config.toml
n_layer = 10
d_mlp = 256
activation = "gelu"
bias = "none"
optimizer = "soap_variant"
beta2 = 0.98
Each number is 500 + 25 x the weight over the matrix's rms, rounded and kept within 0 to 999. Layers, rows and columns count from 0. Numbers have three digits each.

# layer 4 attention value, 128x64, rms 0.262, rows 18-31, columns 0-63
500461529465520455552479504512518512536508472551522436522459517450509549489538449519552498518525492461484482530536531466541489473503522506535467509521471514477497507488516489481500470417491448
483468479509511501487534481502537434555459602520455500498496525496546528449438536484488476559475509546551476492516482504462504489475465494512439465510490444446458516488513428553565502508458539
536437478474498514498538537576470423552484483493531456547463510532458507506499490540483537453560529492503520489543470530496503474479474446533420484520525473456543477488511490549442508525481501
505496483566504474499550484495475541483538512482518496497506525523520449466498516535519470519540520532560465513463487483536458492498550519481481425493492502484459438540544509540490498474509455
484485519499423494491501482493494487524487509525552529480480549523481538568485494504503542487478541508438473457432526493535488471551505529511494490542537448501510527565543556506500549467499479
506474484492510538427486467480537505488510500513469503484523515485488496571492499518482504502532564511522511540528509486544497555538520476519528440429514515455542580446535511493461507548509507
526510477493456519519465518474519469463509489473567469471562433487479515479482541493508524534541496541559466582475504404487488527487575522497487506465536540515497499462520547510467577462540486
476474453551495486498470536487511506482497476505460461507546449454480535478539480553533463439503442470488522470460494517514549513492522513551439499563540529506497491457537487511524499532473491
487487540520521518489486477508467515524510465504560488513520505483481502516463461522477490445504555425514516600449482532491528474529505503495523543507500462460509530501485548502441463526515471
487548495513542522579478469475468476505506472496487496469469489490521490557475467492492516563503460506514470511492502544512485490513494547506456554525524514506445521483487508549502524509476519
497496504541526470511503481450502505442503469500476532472513495532530514461518494515493513551504532526469527499486450513549484520512460515495499475495435472474499536457497450444480532464557490
498518498422504482557563519475502495426544554491527531508542542556543411516540439508502485489537518520490508497505510554495524572511474490524517514497445482519506488464498499506424498556483547
519545484487460467534520477459516530512455464485530543502464495535541478499472428493484506472527511524517549504520448478533515508473530501484515492488518390492468483470537519507553498444507487
463467481529513506520526516480481503532489536515506515485501550466466469469501503532492491501518502477487527517527507562531498503531520463475515458573511511488491501501528471535442521497567535
# layer 4 attention output (transposed), 128x64, rms 0.244, rows 18-31, columns 0-63
498520530536506517483528496490550502497495526509472545523535523484518477448511491549511536485496487486454438522457481535447521521458502503458486481482500514495520465485486529467525505573535525
484527514454547552512508490491500604460476474477530503455475530539533515513540452539519466486540482478522516450500496534552510504502571446498485548455536489557470517527410533512505490531565507
501534511525501445503509461462518492474452463485490472501479533501491491521532410452516472503585497483474490478464484489536505559472510566478482506522497498513551522485450479442484425537446553
516498479502488465561515513506473530469453491483515504512491440532493554547493507515524473479515451501477489503488463489480525517511530510502512474455543494484471517546492538498509533477498488
499541455502460539490536445460447453555479503491473487525525479489521479463485525511502474520495458451530522500514482464510525561416453491501491468481500517483522519529508550478486531507456491
545532504505482500536497523501515451497482470558528500518491458484525503536529503488506492576488505468485534492478489483511563488504503469488479512524500483532468550519534417551440462531504511
506559480526457498520485490458488513459551491476527512510486409544534488475469495477499463528444456553496482513469512458489520506500485512529429500533495436506526484574548443522523533489553505
530496481548474507487516479499512448464488545490500523515506496492492498486530459501502482489450590554543521490498485492497481486514473493492495528486532542473516510473455480473525470565532472
575505499509487465499471514552527473462513504529477509534504485513495508485559500460538505501528486498474497529495523526489496477461417512448500522498515512487475544539549509465526488489495546
509510511507539531485515503489464502506524556468491484517531457508488498513523483518501493497526518513481491534526543528483433504519471487449522534509488496536476511478482451483522517490501512
546458480480507515562537578481486472483496475530513490518506493498502505486461489498537551519533485541486525492471448552470498442464556507515463488490482517491494460479493450502474562478539461
473450512431473519509478539483527475472539511459519483532486510526472513518519519464520561486538466494518533537483469485500563470570468541481454479467463478517498491475478474507510430485409449
533457439495458506456515499517430492470528483443460483496484508516510508448483509531490517547559494477503475517485455517520515456498529550449498493504500516521553527501539496491469517451479444
528488519478534459488544529504476505499418479480504453468516479491486464527506486510543506505513471504509551541478486478506539512524474518498472519470512538499519508506489510516545496506515495
# layer 4 attention query, 128x64, rms 0.274, rows 32-39, columns 0-63
479506481520494467469476485502493527457529488500476537512492518514535559498514492515487482516515473515487489455517532474484503503516522493506492468499520469496468505558460551517541493443507520
524530508477479511478516451500455481485476536495504522499491503494555530487499509477459474514495502459560507500528523457512490525489509462530490516509496518482507510509509503462475499463524456
510456513454470502520477512496491511472516504497480529491518519485513537490505505546517558483538484486467499520521506524541538507500493493477438504470525495486483525539492473467483528482468489
500565482517531510476485521488487514513488473475526457564519513448518431518491477487515512468455494512508514473519535492483494488486470572522528474497414509491549510450535527487507522510501489
436451475515471505490477506488506455457521449488507585471490526481490554495442510510532470482520538516527469506505515497477493564524541479490469496494527505454497539531504534470504514435490502
467540478522527517467522502503520528488507515485488471482499521521514534518460501489530471524501493528494493501503489540499469470495504523497494521519453475510507482461549516480515505516481476
492515529520489513487511485500542529531494561470508509486493514487500516516474526486514510464441498501450479473496515484494477482515507502530511454479454471495515486485490547512497527525513482
528536526514493477475539508544457480446459464506508468447467487490525427525508476472545432459462537492529509491557491473505477456463476501532507521482526501468506478502481540470473510512549499
# layer 4 attention key, 128x64, rms 0.246, rows 32-38, columns 0-63
503482502538524465494455516455505457492569526474522531504472495572542507554478494494557476522493488488479490478492503514489515496476523463473546511530507508491520492519494513515497483537488485
528499518526472480454438514506494489486480479482517483544495531531539485491471473495491504510533546492529474461479504461465519477457512488522484497512485556500495492518489505480507501496508472
500513519504498499518516508473462504502490501485467531502485487488478516491502535514500507515478553536536475510495493491491521533547500495478508485524486487472470493512517534456522496470490491
469500494473480532534515458475517488488460506526561512498498499455472478492442508517544553472518507465483501461494459533497489526488511508548487464533521484516494451496472518434459510510536475
497487453524470501448475535495487483500518506485535560488478479529513549501505549505495440524516524502525488460531570523511487495478500468527520546559551497511492485504497502476477536517491499
514466464480507484525487444496482515488493478540498515514480513504485500516515536509514470515524475505485480496457500528475461496497499553515526466490490497473538485525521515503489499526478490
526456516543481499510507487495504510471528496460521491525476509531454512480494533481547544490494516498509540517497485485493446450505539551507523440468513518530463485476512461468485499517492475